config = dict(
    num_hidden_layers=10,
    hidden_size=128,
    num_attention_heads=4,
    num_key_value_heads=4,
    head_dim=32,
    intermediate_size=512,
    vocab_size=512,
    hidden_act='tanh_gelu',
    norm='layernorm',
    norm_place='pre',
    norm_eps=1e-05,
    positions='learned',
    qk_norm=False,
    attn_scale=0.177,
    bias='all',
    tie_word_embeddings=False,
    parallel_block=False,
    init='normal',
    init_std_qkv=0.0565,
    init_std_o=0.0,
    init_std_up=0.0565,
    init_std_down=0.0,
    optimizer='adamw',
    learning_rate=0.00263,
    lr_mult_o=1.68,
    beta1=0.95,
    beta2=0.99,
    lr_head=0.00612,
    max_grad_norm=0.5,
    warmup_steps=512,
    schedule='wsd',
    decay_fraction=0.601,
    decay_shape='linear',
    final_lr_fraction=0.05,
    batch_tokens=16384,
    max_seq_len=768,
    doc_mask=True,
    train_tokens=95070000,
    max_steps=5803,
    dataset='wikipedia_en',
)
Each number is 128 + 32 x the weight over the matrix's rms, rounded and kept within 0 to 255. Layers, rows and columns count from 0.

# layer 7 MLP up, 512x128, rms 0.148, rows 444-470, columns 0-127
[[138 109 166 171 205 122  96  93 123 126 126  83 133 156 161 162 174 110  81 152 111 116 114 149 123 155 117 138 168 104 140 176 125 127 109 120 122 177 112 163 155 154 106 135 126 164 109  85 158 209 103 135  82 135 187 118 151 130 128  50 128 191 185  88 138 123  81 119 125 131 117 102  99  99 199 119 124  94 142  79 133  65 124 101 169 112 129 116 102 117 117 158 135 105  97  80 100 158 143  79 128 176 103  68 127 116 159 135 121  94 203 139 127 152 109  85 137 143 149  77 107 128 152 170 203 144 140 110]
 [ 96  94 182  89  87  95 143  95 163 120 107  88 104 123 158 129 133  88 144  98 172 179 152  98  49 115 133 142 137 125 138 140 122 130  99 125 133 143  83 124 107  91  94 135 212 104 134 158  98 107 154 128 155  97 110  86  97 107  93 122 135 101 157 124  81 149 103  84 142  92 170 124 129 153  59 118  54 137 121 121 148  69 154 122 145 131 153 116 158 159 144 117 167 151 117 133 175 141 142  98 120 121 119 109 175 115 147 114 115 109 144 181 156 120 147 196 116 145 195 152 125 173 124 129 209 161 158  91]
 [ 90 122 149 165 131 146 135 122 105 130 115  92  87  98 139 130 172 107 127 172 196 169 164 156 179  65 111 115 204 111 146 106 168 172 148 125 144 134 100  78  99 108 195 159  90 117 134 111  95 133 137 120 147 158 132 111 124 135  59 123 122 190 130  79 139 120  93 106 133  89 135 132 128 168  84  85 101  98 125 134 195  71  86 131 181  84 158  37  71 186 117 108 117 149 160 148 156 132 136 100 177  77 143  53 143 161 126 137 116  90 170 180 130 126 133 126 133 145 121  77 147 119 159 124 126 106 163 152]
 [152  66 156  96 159 121 105 124 198  82 120 107  74 137 184 128 145 145 100  88 107 147 164 128 146 117 103 132 113 149 108 121 161 122 121 144 109 136 128  82 140 130 173 132 188 156 151 127  83 185 113 164  98 135 129 110  82 120 125 137 141 157 137  78 133 103 109  85 116 124 119  80  72 152 135 143 128 116 130 100 101  99 126 159  87 134 139 124 116 143 101  67 146 152 126 110 150 122 157 117 172 105 116  91 116  97 114 101 153 103 210 172 178 174  91 112 150 169  75 102 167 122 157 129 192 154 217 138]
 [179 139  58 154 165 174 164 124 155 157 155 108 129  91 136 152 145 135  86 181 117 154  86  81 104 128 119 142  89 104 168 113 126 182 157  95 141 141 133  99 132 142 107 126 138 162 101 169 188 113  96 112 160 107  88 171 107 104 171 134 139  96 159  94 100 115 156  77 173  57 105 106  65 156 144 123 137 191  84 129 152 117 150  89 118 108 112  91 139 132 188 145  59 153 128 129 115  76 136 106 132  60 124 124 115 131 113 102 136 112 139 134 166 149 121 130 208  98 124 101 138  93 137 107 155 133 159 122]
 [132 152 147 103 116 102 119 127 101 102  64  94  88 129 171 140 111 161 132 194 186 127 121  86  74 175 140 119 149 184 125 141  70  84 130 152 149 166  95  63 105  97 111 105 143 194 150 184 135 146 161 181 151 134  90 109  68  89 156 134 128 135 173 112  98 155 154  99 151  94 151 111  60 129 149 165 136 201  76 121 170 103 135 135  69 123 116  83 154  94 158  89 159 177 133 142  82 118 151 186 161  97 161  93  83 105 104 136 148  83 114 177 136 143 124  42 127 116 170 100  51 124 142 132 107 184 173 137]
 [138 119 186 146  96 112 119 104 122 109 128 125 109  75 182 168 107 130 147 123  95 157 104 137 142  96 143 135 152 122 149 179  60 171 142  64 104 151 124  89  65 235 139 145 123 173 137  91 139 175 132  51 159 107 137 164  60  96 152 108 149 168 117 146 126 122 120 142 145 106 106  90 150 178 145 154  96 137 111 129  98  81 121 144 112 101 101 128  80 160 149 142 114 127 103 193  89  89 183  73  94 129 130  67 118 162 173 175 144 150 120 144  91 107 139 155 160 158 126 116 126 110 123 134 155 172 206  68]
 [ 83 127 121 137 123 140 162 128 178 125 119 144  98 132 146 125 128 112  92  66 149  88 143  86  86 165 103 176 115 104 138 136 127 194  63 123 148 155 110 110  76 151 123 127 148 126 119 147  96 137 149 149 147 110 137 107 176  58 133  93 106 133 144  95 106 192  75 100 193 165  85 130 140 171 132 169 126 159 147  86 128 144 114 126 128  86 129 163  86 109 142 131 107 114  99 114 149  89 151 137 111 126 156 112 129  76 171  88 152 157  91 109 137 140  76 154 145 150 123 138  72 126 158 102 179 114 170 130]
 [134 125 140 132 213 177 136 141 125 127 109 160  86 110 171 123 170 121 119 125 170 120 137 152  74 124 192  95 129 119 142 128 114 106 134 166 114 115 154  98  86 136 148 160 110 115  99 106  86 151 155  72 114 142 108 132 123 101 143 156 123 172 120 126 108 104 163 143 174 104 135 114 121  97 118 116 101 116 124 119 133 106  97 116 130 132 116  88 193 144 179  70 172 145 129 173 124 160 171 142 103 165 135 112 103 105 124 184 113 141 125 125 131 149 125 131 159  92 172 103 134 143 120  80 128 133 125 145]
 [ 97 140 114 115  95 128  95 173  90 169  74 136 120 131  86 191 102 115 156 146 152 125  93 105 111 162 150 131 111 144 127 141 133  89 158 118 164 121  77  93  83 160 142  73 131 130 148 122 131  79 116 158 127 161 145 159 124 128 105 110 161  76 119 149 127 108 174 124 138 106 143 113 134 171  85 119 120  93  99 136 173 134 103 107 129 110 141 139 145 103 129 103 189 130  81 144 157  91 152 147 114 125 206  82 147  96 138 113 168 174  91 128 114 131 146 183 137 151 149 102 113 141 104 100 118 137 160  90]
 [157 148 114  69 123 174 119 128 189 109 119 120  78  75 181 133 104 124 139 127  79 143 151  63 126 191 107 118 118 188 195 143 123 125  93 155  83 133 113 102 174 141 132 225 136 122 111 153 112 189  87 156 125 179 105  79 185  70  78 125 107 119  72 106 138 102  91 133 133  79 133 136 154 121  93 119 159 153 112 173 106 109 128 158 102  90 156 129  89 181 113 126  72 150  89 137 150 116 168 121 144 143 129  99 110 106 105 159 104 103 186 161 136 107 121  91 162 175 134  91 118 114 149 139 106 149 156 124]
 [160  96  96 117 123 152  46 181 131 135  91 122  82 158 189 177 117 133  73  87 145  85 147 162  60 134 146 104 110 127 106 139  93 172 123 142  90 148  80  74 139 109 147  66 142 145 113 163 143 191  66 138  84 164 134  80 107 111 121 144  96 149 101  59 120  92 172 153 109 115 165  91 110 187 132 104  85 143 112  97 134  59  72 126 136 138 151 145  59 133 155 132  93 129 124 140 145  85 169 149 121 148 128  88  72 158 110 157 125 179 159 134 145 133 105 182 128 189 133  81 139 142  96 185  85 207 124 103]
 [114  95 102 149 121 142 140 120 109 115  79 150 153  96  78 179 141  73 142  88 102  96 101 151 102  78 108 134 151 159 127 102 150 178 151  95  94 160 154  90 119 176  92 172 183 184 136 107  86 183 158  82 147  83  77 140  60 127 136  79 153 168 169 126 145 123 152 129 125 133  93 110  94 132 132 119  71 111 157 133 186 131 133 182 180 155 122  89 119 104 144 111 177 151 143 119 149 106 115 141 114 125 129 164  79  81 149 211 128  69 169 146 108 115 166  91  85  90 137 140  67  86 141  98 139 163 145 160]
 [104 102 111  83 169 104 184 146 111 154 124 104 155 115 157 155 147 126  77  95 137  67 137 116 145 100 176 130 136 109 140 155 160 169 115 163 140 157 135  80  74 167 145 113 131 148 139 119 129 109 125  64  87 165 115  84 147 112 164 127 120 148 125 134 125  89 138 161  89 109 110 135 110 120 153 135 102 109 128 117 171 161  78 186 168 148 105 146 127 123 129 128 135 115  94 120 102 114 133 152 111 141 132 112  93 109 166 126 225 150 122 141 124 136 132 182 124 165 165 127 111 141 129  97 135 116 140  98]
 [128  92 152 105 118 190  14  54 124 127 112 103  84 140 147 178 144 128 118 107 146  60 101 115 132 115 142 114 138 216  91 123  80 131 151 185 161 143 129  82 120 101 167 110 176 138  81 118 155 137 152 135 132 171 140 117 117 135  97 139 103 141 161  84 115 172 149  80 106 112 121 126 177 140 145  86 149 140 144 117 131  95 187 134 126  54 174 117 118 176 157 193 107 118 141 124 152  57 126 169 127 146 145 113  80  38 108 134 131 188 126 129 136 156 119 106 150 103 161  36 128 140 154 122 148 115 141 167]
 [130 104 130  96 134 153 104 150 114 109 174 134 177 122 136 155 100  83 129 139 128 113  78 125 103  93 207 180  90 136 181 213  84  99 105 107 134 148 112  70 162 139 152 127 112 119 167 163 104 121  96 141 182 137  47 112 144  95 120 151 151 128 122 104 103 113 107 170 135 141 130 118 158 120 128 146 101 141 132 153 134 140 153 170 134  89 145 138 119 155 175 192 104 156  77 188 143  67 117 161  79  98 156 111  63 111 158 117 110 166 117 158 142 126 149 168  89  84  90 118  75  97 139 128 177 151  82 178]
 [118  99 133 135 133 113  71 108 156 120 132 118 120  93  81 124 141 109 111  93 145 169  77  43 162 145 156  94 166  96 191 157 202 140 113  90 119 136 124 106 157 162 166 193 149 144 130 116  99  80 124 118 132 187  93 152 153 135 160 128 131  73  58 132  40 110 189  89 139  89 114 124 118 186 151  79 193  70 162 157 200 126 102  99 137 102  86 100  36 116 157 132 113 131 138 112 151 147 128 154 103 108 189  79 125 145 129 145 182 109 162 181 154 113 131 169 107 110 125  70  97  85 137 136 197 123 166 146]
 [150 147 148 123 134 100 162  99 135 127 118 137  96 177 104 156 128  76 170 151 139  76 103 108 118  66  89 153  96 111 140 109 121  64 131 126 152 154 119 106 182 138 112 152 161 174 152 135 139 125 176 176 149 147  28 154 111  92 139 138 136 153 107 118  78 121 191 101 155 101  61 131 151 102 159 122  92 121 151 126 134 117 144  94 120  73 103  39  98 104 183 108 165 169 112 118 151  91 134  98 156 163 182 176  95 115 116 161  91 100 150 177  77 162  98 163 153 141 155  90 165 105 141 122 124 165 135 112]
 [ 85  84 136 151 127 119 100 137  67 108 105 163 145  81 122 143 205 122 135 134 131 124 108 154  95 149 145 126 102 121 125 165  90 121 127 109 146 119 143 136 165 129 163 139 158  69 133 138 132 139 148 125 123 145  83  73 135 135 144  88 165 138 155  38 120  80 162  84 114 104  66 113 151 108  97 160 155 132 102  64 107 134 112 102 165 114 194 138 123 126 159 185 156 161 119 193 205 123 195 115 167 106 100 113  85 119 183 171 107  98 115 151 131 131 114 113 102 143 111 102  72 158 161 146 109 143 167 111]
 [111 166  49 133 128 127 159  62  81 149  84 161 125 129 128 156 131 114 175 106 163 139 119 107  87 115 106 148 107  91 148 169 170  92 159 115 134 156 139 122 119 136 167 107 150  99  91 161 172 133 124 113  63 111 130 120  72  92 158 131 160 153 114  66 103 157 139 109 162 128 103 112  51 136  96  92 148 124 141 103 180 126 150 138 146  91 167  66 163 151 176 151 118 159 129 124 190 142 120 125 159 164 154 166  78 131 210 106  97 164 169 127  98 154 115  92 144 152 119  45 127 116 152 128 172   8 132 154]
 [ 85 124 105  95 153 120 170 110 123 173  86  96 150  91 139 149 125 136 131 115 150  66  83 145  76 124  67 124 194 116 112  96  77 142  89 121 140 164 166 117  53 154 109 156 169 160  72 120 135 147 135 144 105 108 134  59 113 132 164 129  80 124 163 130 111 144 127 146 114 111 111 115 155 135 175 113  97  90 152 157 106 129 130  85 141 118 105 157  97 167 133 121 138 162 150 146  86 111 127 186 127 184  96 138  91 140 218 165 153 130 173 160 124  95  96 160 107  45 173 173  85  29 137 147 158 203 145 149]
 [137 124 151 137 117 106 155  85 171 144 122  92 121 113 182 112 151 126 122 167 148 160 135 114 142 161 134 138 159 171 146  92 109 136  79  95 112 144 126 102 141 141 152 124 186  97 107 134 132 113 129 138 145  87  94  10 115 154 131  96 115 120 132 162  61 111 131  87 161 109  86  94 133 118  99 149 124 182 138 161 184 153 195 110 123 118 133  87 106 129 140 131 178 120 160 133 155 121 137 143 106 123 130 130 165 152 127 152 133 111 112 119 109 123  97 142  77 152 107 107 128 151 135 141 102 126 179 163]
 [136 114 144 162 141 152  88 119 129 112  89 104  99 138 120 191  93 151  73 157  99 109 141 144  86 136 157  87  99  98 131  95 152 146 116 206 177 171  95 141  85 138 160 115 143 160 107 123  45 110  86  69  74 172 117 160 121 112 125  97 157  93 119 136 115 156 160 148 192 117 144 114 103 122 121 161 131 133 121 186 136 166 166  89 166 113 160 130 162  97 134 140 139 166  93 109 125 108 117 157 115 143 176 134 114  92 123 142 168 139 128 101 153 137 126 137 117  68 118  92  91 120 112  78 174 124 130  98]
 [ 75 109 134 161 158 208 134 140 214 114 140  98 132 119 147 128  96 162 159 132 134 111 158  62 153  87 139 123 178 167 165  87 139 157 129 152  85 142  69  76 139 189 120 195 117 152 172 144 104 192  74 112 126 183  47 127  93 106  81 129 127 122  73 125 107 109 108  89  96 137  88 130 104 123 172 128  96 165  95 140 153 110 117 106 145 134 135 154 125 114 146 172  91 105 112 120 149 142 107  96 151 158 180  90 133 116 116 201 136 111 135 205 116  71 139 151 181 143 120 134  81 117 120 112  88 147 127 166]
 [134 114  97 141 130 160  95  75  93 152 128 137 152 155 124 166 129 111 144 171 152  78 120  62  84 148 108 149 103 125 144 132 135  87 124 139 125 151  66 100 122 109 102 160 128 118 163  89  92  93 107 199 132 171 132 134 119 143  45 129 126 141 155  81  60 143 119  91 185 117 141  64 124 102  80 198 161 164  68 133 181 137 106 131 167 110 111 106 137 171 199 122 165 129  54 133 186  93 143 125 127  90 176 106 120 143 117 146 133 176 141 120 126 154 136 149 128 144 130 119 112 118 114 110  86  93 153  87]
 [ 71 123 115 109 134 167 126 110  73 165  63 148 167 101  99 171  83  76 107 152 100 161 120  95  95 157 113  71 190 155 206 105 110 150  78 102 150 175 112 107 111 186 180  55 105 143 125 128  99 161 116 121 153 100 167 144 107 142  89 129 149 137 143  89  97 127 210 132 120 119 143  95 153 137  28 136 112 122 128 161 181 126 137 135 154  96 106 127 129 125 139 118 124 169 120  90 161 143 140  83 125 141 140  75 140 153 185 136 134 138 172 134  99 144 160 148 103 125 150 136 127 135 167 105  92 163 139 129]
 [123 126 107 107 148 162 108  54 112 129 109 127 113  95 119 155 140  97  93 185 130  84 158 139 122  49 135 112 121 133 150 131 143 183  93 114 118 182 162   5 117 198 142  78 172 122  90 120 117 111  90  95  78 112 133  69 153 157 125 134  98 163 125 171 155  91 147 132  77 139 103 100 109 136 144 151  74 104 123 124 139 110 155 155 114  83 111  69  49 127 114 129 173 129 170 140 107 109 188 112  98 186 133  55 122 160 167 197 165 164 166 158 103  65 181 152 140 132 109 116 143 110 157 106 160 173 147 132]]
# layer 7 MLP down (transposed), 512x128, rms 0.143, rows 444-470, columns 0-127
[[131 134 129  67 100 107 166 160  99 115 134  98 122 146  49 155  78 138 165 153 130 108 118 106 142 141 121 136 133 135 134 115 104 166 175 102 178  39 156  71 116  62 112 183 126 137 157 100 116 108 137 138 137  53  93 112  51 170 144 122 124 132  79 169 136 126 109 154  96 142 145 181 101 176 137 144 135 116 102 198  86 127 176 155 104 117 206 177 101 153 127 132 156  55 143 141 157 154 127 222 169 144  37 138 142 186 121 105 113 143  85  98  97  71 185 119 119 171 120 136 154 156 106 148  51 160 185 131]
 [141 115 162 133 185  87 109 166 143  97 138 134 134 128 131 107  89 105  86 145 112 130  78 183 147  90  92  94 124 117 123  65 134 116  98 114 174 171 135 128 154 118 138 138 106 139 147 104 178 198 183 113 172  90 172  54 130 147 109  97 125 118 119 174 113 114 134 177 131 156 170 124 152 140 136 149 163 116  79 128 126 145  84  84  57 125 106 125 182  99 149 172 151  90 133 134 106 135 136  87 136 131 140  95 104 101 174 175 138 101  58 156 141 109 145 111 143 135 125 128 135  95 122 127 117 183 185  85]
 [173 175  90  91 121 151 161 105 168 145 183 123 116  30 107  64  72 184 102 117 143 182 115 129 183 100 176  85 140 154  94 180  95 129 104 146 123 188 133 103  97 107 172 154 119  63 162 130  99 163  80 145 131 168 147 196 121 159 158 119 129 184 111 132 146 154 112 102  75  89  94 114  74 129 174  66  91 123 119 118 188 146 125  98 154 216 133 163  62 116  80  54 155 167 123  62 141  92 101  76 145  59  89 128 166 167 141 180 141 134 172  80 187 179 102  74 128 125 188 144 112 158  98 155 177 149 124  51]
 [144 189 146  78  88 157 140 154 145 158 164  70 147 167 164 132  94  72 127 142  88 158 157 106 177 126 123 183 129 134 125 108  87 138 138 146 127 110  91 159 141 115  86 142  68 138 131  51 106 133 131 138 165 144  98  97  89  69 123 149 110 127 112 119 167 136 146 129 137 152 130 154 120 120 153 151 116 122  64 148 131 179  96 135 107 104 181 140 149 125 138 168 104 131 143 111 110 168  92  50 177 155 113 104 169 126 109  81 139 110 144 148 104 110 159 217 155 122 118 110 182 158  68 104 121 123 102 118]
 [ 97 154  86 125 105 137 106 150 165  86 174 160  87 144 156 174 161 130 132 150 150 127 174  97  95 185 154  81  87  89 121 124  82 163 139 130 117 162  45 140 164 160 147 177 107 104 166 150 107  82 127 117 134 153 138 145 139  70 158 124 123 114 129 140 148 119 121 112 121  77 109 125 158 111 162 128 108 128 148 156 148 131 103 134 113 128  94 108 194 149 139 116 100  91 130  75 148 130 134  87 117 139 164 134 179 120 136 125 101 144 112  73 128 155 128 192 101 101  69 141 124 174 134  95 188 157 106 101]
 [105 186 114 116  91 208 142 137 173 137 150 135 126 108  91  72 104 120 145 131 127 122  95 143 183 172 141 184 129  94 117 115 141 201 115 101 147 125 153 160 120 159  68 106  99 122 159 123 182  48 200 111 129 105 158 163 137 120 126 164 141  94 133 102 171 165 120 109 165  86 108 169 115 141  91  92 141 172 121 113 115 119  96 151 105 117 146  75 191  72 141 144 180 128  90 190 128 145 100 145  91 131 158 138 190 136 110 151 123 167   8 150 116 125 175 153 153 110 103  97 114 126  81 101  57  48 129 127]
 [106  96 129 128 133 171 136  99 106 170 127 159 107 140  90 159 162 116 164 178  91 137 179 110 138  82 108 119 134 130 143  73 130  90 108 217 167 145 139 120 101 114  76  95 147 157 129 160 141 139 113 119 175 114 146 126 136 177  75  70 175  80 138 114 119 182 186 165 132 163  72 143 123 113 148  83 104 108 204  94 119 177 186 141  54 117 135  47 139 146 163  81 113  82 127 139 152 130 136 126 121  57 207 144 145 108 121  82 206 169 179 101  90  97  49 162 161 132 134 110 166  87 143 165 152 138  97 127]
 [137 118 127 106  31 114 141 112 163 195 129 108 109 129 140 100  85 111 146 102 163 119 129 132 137 117 146 101 151  91 147 150 160 134 191 126 122 141 131  63  99 132  92  94  84 174  99 146 132 150 126 176 148 108 169  91 112 142 149 113 177 159 165 135 179 171 106 110 132 131 200 120 154 153 125  94 111 112 148  86 157 130 159 132 139  82 106 124 109 187  92  91 105 185 125  93 116 152 136 139 164 153  72 109 127 165 178 149 140  97 136 119 106 113  95 147  75 123 145 105 157  73 103 153  90  74 169 120]
 [145 130 160 112 180 119 161 146 130 150 138 133 124 164 132  85 140 152 112 172 113 141 105 122 170 124 137 104 141 108 119 143 107 185 140 153 123  16 117 139 129 113 140 151 117 117 143 144 148 111 126  94 117 132 158 154 158 170 119  91 147 128 122 114  82 118 164 129 114 136 121 130  95 129 102 121  87 120 137 122 109 122 158 114 104 169 167 141 170  99  76 129 126 147 147 113 137 171  94  81 158 112 109 158 101 152 175 104 113 131 128 124 116  95  96  85 100 175 143 116 151 127 166 126  69 180  67 131]
 [113 135 143 132 148 101 126  90 128 127  96 150 136 149 139 144 101 103 184 115 118 152 159 132 115  91  84 157 107 123  85 139 142 140 111  99  33 104 133 129 164 115 130  87 133 140 146 126 118 117 122 110 116 105 148 185 134 139 116 171 126 104  90 137 137 134 137 124 119 119 122 139 139 146 112 133 145  87 128  95 128  89 101 130 128 156  95 143 133 133 107 125 105 116 160 103 134 140 108 154  70 111 121 125 147 158 146 166 108 161 145 145 146 141 126 150 107 122 139 144 194 117 127 171 164  88 122 192]
 [121  79 138 148 138 105 108 126  88 187 158 129 145 222  68 127 209 130 121 108 105 119 156  93 169 161 122 164 109 133 124  78 127  90 115 169 104 110 109 103  91 147 138  76 110 130 174 142 149  87 167  81  86 134 163 226 110 138 160  91 127 128 142 141 126  83 179 129 140 176 134 128 122 139 115 161  71 149 147 108 114 158 153  98 140 152 105 104 153 131 198 150 107  76 145 116 101 136  93 141  64  87 102 179 129  79 124 133  83 213 147 171 152 103 141 157 118  76  80 120 122 172 141 125  78 155 111 121]
 [138 143 101 165 152  78 156 115  90 152 165 135 154 178 113 121  86 109 103  76 171  81 211 118 155 117 109  97  91 135 147 116 140  79 167 111 139 221 188 146 132 162 200  76 127 132  97 162 108 139 162 137 167 175 162 130  66 103  61 110 158 125 128  77 144  80  95 138 140 124  67 210 151  96 135 119 168 129 116  63 114 128 110 129 119  79 154 106 201  95 166  77 113 126  46 144 177 123 161 175 152 110 126 108 155 114 144 172 140  65 143 123 162  76 151 118 162 100 158 161  98 102 116 106 130  91 146 116]
 [132  47  97 111 157 103 125 154 116 128 115 131 138  91 168 142 168 153  83 157  91  90 117 136 122 156 100  66 103 103 114  93 177  67 131  92 140 151 131 148 112 124 107 132 106 190  68 130 142 140 113  90 139 111 134 126 198 105  93 201  82 172 112 133 169 124 117 144 168 144 111 122  97 159 125 139 124  83 137 103 236 140 140 153 130  96  80 137 139 163 144 110 125 109 115 151 116 103 149  93 147 204 120 137 162 102 142  78 150 122 111 122 139 135 145 148 119 109  83  99 136 158 123 197 161 109 134 119]
 [105 112 178 106 165 113 127 140 155 116 184 121 101  99 123  96 169 114  99 112 127 144 103 138 140 126 114 127 127 142 114  93 157 132 139  68 169 186 145 140 162 135 157 101 125 120  99 190 111 166 114 107 121 165 144 138 170  99 117 126 132 120 181 136 116 158 119 135 144  99 155 130  88 122 121 125 163 106 121  84 157 157  46 110 121 167 134  92 108 150 150 113 157 145 126 144 101 127  93 163 126  95 142 131 121 132 108 139 142 115 164 128 153 136 108 118  85 107  77 126 158 144 148 113 135 106 105 131]
 [184 112 131 124  16 122 150 113  98 129 120 112 188 238 110 245  76 123 158 150  80 122 157 108 108 157 103 122 119  91 133 150 181 143 158 132 168 107 147 156 103 121 120 104 125 137 131 142 132  61 134 153 120 105 105 167 121 137 160 108 154  72 183 189 145 135 145 141 104 208 139 119 119 104 111 114 121 142 166 100 133 110 125 113  94  85 111 133 131 133 102 152 123 167 146 132 163 114 129 117 122 140  92 116 160 144  87 112 154  94 115  72 122 142 148  85 101 126 131 108 203  84 151 128  88 122  83  90]
 [119 115 136 154 113 108 135 152 140  98  80  96 123 113 133  76 144 125 139 150  96  95  56  96 111 149 131 126 166 153 133 150  71  81 118 130 186 157 189 163 176 107  95 158 108  99 168  87  62 136 173 137 127 142 140 119 120 118 100 134 159 124 141 117 140 134 114 104  83 121 109 161 133 148 161 161  92  87  76 148 106 174 121 151  79 171 157 111 132 115 122  85 132 121  98 131 201 136 118 118 133 196 127 153 141 215 127 143 148 235  73  72 166 100 177 128  88 114  66  82 130 136  82 122 175 138 184 140]
 [170  42 110 202  56 108  94 105  51  61 111  73 129 128 151 165 177 163 121 141  61 120 170  96 126  44 104 154 104  97 136 117 162  91 186 173 159 153  97 184 132 189 163 128 120 190  96 127 120 131 161  74 120 164  69 117 165 127 126 114 159  98 137 186 111 108 108 102 153 134 115  98 107 130 143 136 171 185 134 152 125  64  90 130 173 146  83 100 174 143 123 102 111 184 116 111 169 232  58 129 139 137 161 199 141 114 113  92 144 206 113 135  59 152 125 183 159 101  91  89 134 134  84 121 117 165 136 119]
 [121 159 173 125 100 115 108 162 115 129 149 167 187 153  64 138  70 105 135 135 126 159 171 168 149 109 110 100 128  89 102 154 130 164 122  83 132 131 114 107 129  43 120 128  69 139 185  83 152 133 133 121 154 120 171 129 195 113 146 130 166 137 109 193  24  97 129 162 148 106 154 111 138 127 153 166 155 167  88 133 178 156 105 128 124 181 158 159  77 160 117 126 142  71 151 140  99 162  93  92 116 151  95 122  69  73 122 116 109 120 140 107 119  48 116  82 116 153 130 149 158 150 140 150  87 200 103 120]
 [145 145 139  81 177 134 145 102 130 172 138 182 101  88  99  88 108 132 140 135 158 122 147 176 127  96 132 162  81 127 145  82  73  95 133 143 141 157 137 165 142 136  88 105 129 178 112 159 102  35 131 120  76 214  91 149 119 120 136 169  89 124 133  83  87 154 134 131 123  73 181 141  80 163 121 134 144 127 126 116 134 143 134 135 159 146 104  86 104 128 135 119 121 111 138  88 120 160 179 139 105 107 130 130 104 127 128 107  93 171 143 103 139 169 153 124 103 141 162 166  82 153 116 160 106 139 138 123]
 [119 124  60  98 108 137 156 132 108  75  67 118 158 100  82  97 140 115 151 100  88  45 150 163  77 183 155 124  88 143 165 144 143  28  82 191 127  43  65 136  78 112 123 166 207  95 113 117 162  74 140 108 148 150 122 116 172 139 148 113 159 165  99 166 174 123 177 134 109 139 144 134 102 137 161 117 113 106 215 161 131 177 106 105  84 182 149  67 166 144 121 122 155 207  80 140 112 138 112 203  78 129 191 160 116 136 133  93 104 154 115 136 129  87 181 115 139 116 157 133 160 140 117 151 146  83 129 120]
 [190 133  92 140 134 106 141  94  55 148 168 109 115 114  78 131  88 110  74  46 158 195  88 146 115 141 141 201  81 124 122 159 140 122 131 103 180 133 146 118 129  95 133 155  91 173 129 173 140 131 101 101 114 213 110 109 156 137 104  80 110 132 106 133 113 115 164 168  93 115 198 157 121 135 153 138 126 132 145 154 147 114 128  82 197  56 147 142 116 165 153 202 131 115 169 135  86  93 112 179  77 145 169 140  89  77 106  95 131 105 177 150 104 146 108  98  83 177 125 114 183 126 132 170  70 131  78  88]
 [ 96 135 159 114 166 123  97 145 142 105 144 134 116  99 142  95 167 154 133 112 162  90 178 114 140  91 178 110 113 147 128  99 102 154 107 180 144 163 145 165 149 127 158 143 111 120 112 110 120 137 182 156 148 179 125 123 129 117  57 154  98 110  73 102 155 116 135 158 141 129 134 172 130 131 104 125  90 107 110 151 133 116 126  86 167 127 150 107 114 124 137 116  94 167  98  85 113 131 123 115 148 157 201 139 104  85 166 129 121  96 105 148  91 103 142  83  87  88 129 123 163 172 134 150 131 118 119 121]
 [161 140 204 210 116 107 129 136 123 159 165 153 121 137 144 166  84 129 148  89 146 143  92  97 108 110 133 165 116  92 174 117 109 121 112 177 122 114 134 134 128 116  69 100  88 109 191 193  81 118  80 121 116 111 162 121 118 129 107 174 143  92 124 116 110 168 109 123  60 122 162 153 111 121 145  88 111 150 115  88 126 130  88 155 127 108 127 110  85 132 120 137 135 149 146 105 125 108 139 104 131 192  80 129 137 119 136 120 135 114 142 123  86 138 102 138 154 163  94 126 170 110 116 174 173 122 111 146]
 [176 166 139 113 152 177 145 160 176 174 114 122  33 109 149 149 147 139 150 107 150 127 104 125 122 147 155 168 140 122 116  82  93 136 126 163  83 147 146 135 121 134 127 170 121 103 134 152 125 121 127 113 160  99  71 172 171 123 160 125 117  92 151 138 144 163  96 126  89 117 138  39 146 160  59 116 147  99 155 143 157 134 106 178 136 176 116 134 122 115 139 161  95 172 131 173  78 158 142 141 186  67  95 101  83 173 138  65  87 142  99 145 121 126  60 118 139 109 147 145  65 140  77  98  66 134 137 138]
 [128 119  91 110 153 156 100 107  78 119  80 129 119  88 159  82 130 147 212 119 169 151 124 173 141 121 108 114 118 128 145 151 126 108 108 104 118 163 133 104 124 142 197 159  85 168 109 145 166  76 155 169 105 182 152 196  97  98 168 138 101 179  49  94 103 119 146 132 126 139 102 141 158 164 107 160  79 101 210 109 172  75 176  97  99 203 153 150  79 108 119  80 110 133 142 154 134 157 148 170 130 103 156 106 111  92  96  82 115 162 156 143 136 137 138 107  99 128 187 112 118 115  71 140 133 102 125 107]
 [118 131 150 184  87  83  94 140 195 135 142 108 130 154 140 180 189 131 132 136 157 105 144  92 118 117 113 137 211 139  52  88 123 100 131 117 123 116 133 151 164  92  83 131 153 113  98 117 108 123 115 179 156 120  91 159  76  48 131 198  94  91 139 155 132 119 106 145 110 186 122 132 105 143 135 117 138 111  70 138 152  70 117 146 150 104 124 155 125 123  85 146 147 109 109 176 124 115 124 189 124 180  85 132 154  99 128  86 163 201 115 125 154 135 141 144 133  84 126 137  98 103 135  86 157 133 137 111]
 [ 74  80 165 161 143 137 105 148 171  91  32 127 114  73 120 104  80  94  99  52 155  91 115 103  60 157 124 131  13 162 135  92  94 152 156 112 150 186  79 148 150 132 123 155 131 124 111 158 147 166 144 159 137 125 123  62 143 157 137  99 106 163 115 101 126  95 211  77  72 110 163 149 184  78 161 130 114 128  99 187  49 141 101 192 197 147 154 158 215 149 207  65  73 174  84 110 165 118 105 104 155 152 108 128 125 165 129 178 144 165 165  84 224 144  97 117 172 144 115 127 168 139  68 144  91 145 158 112]]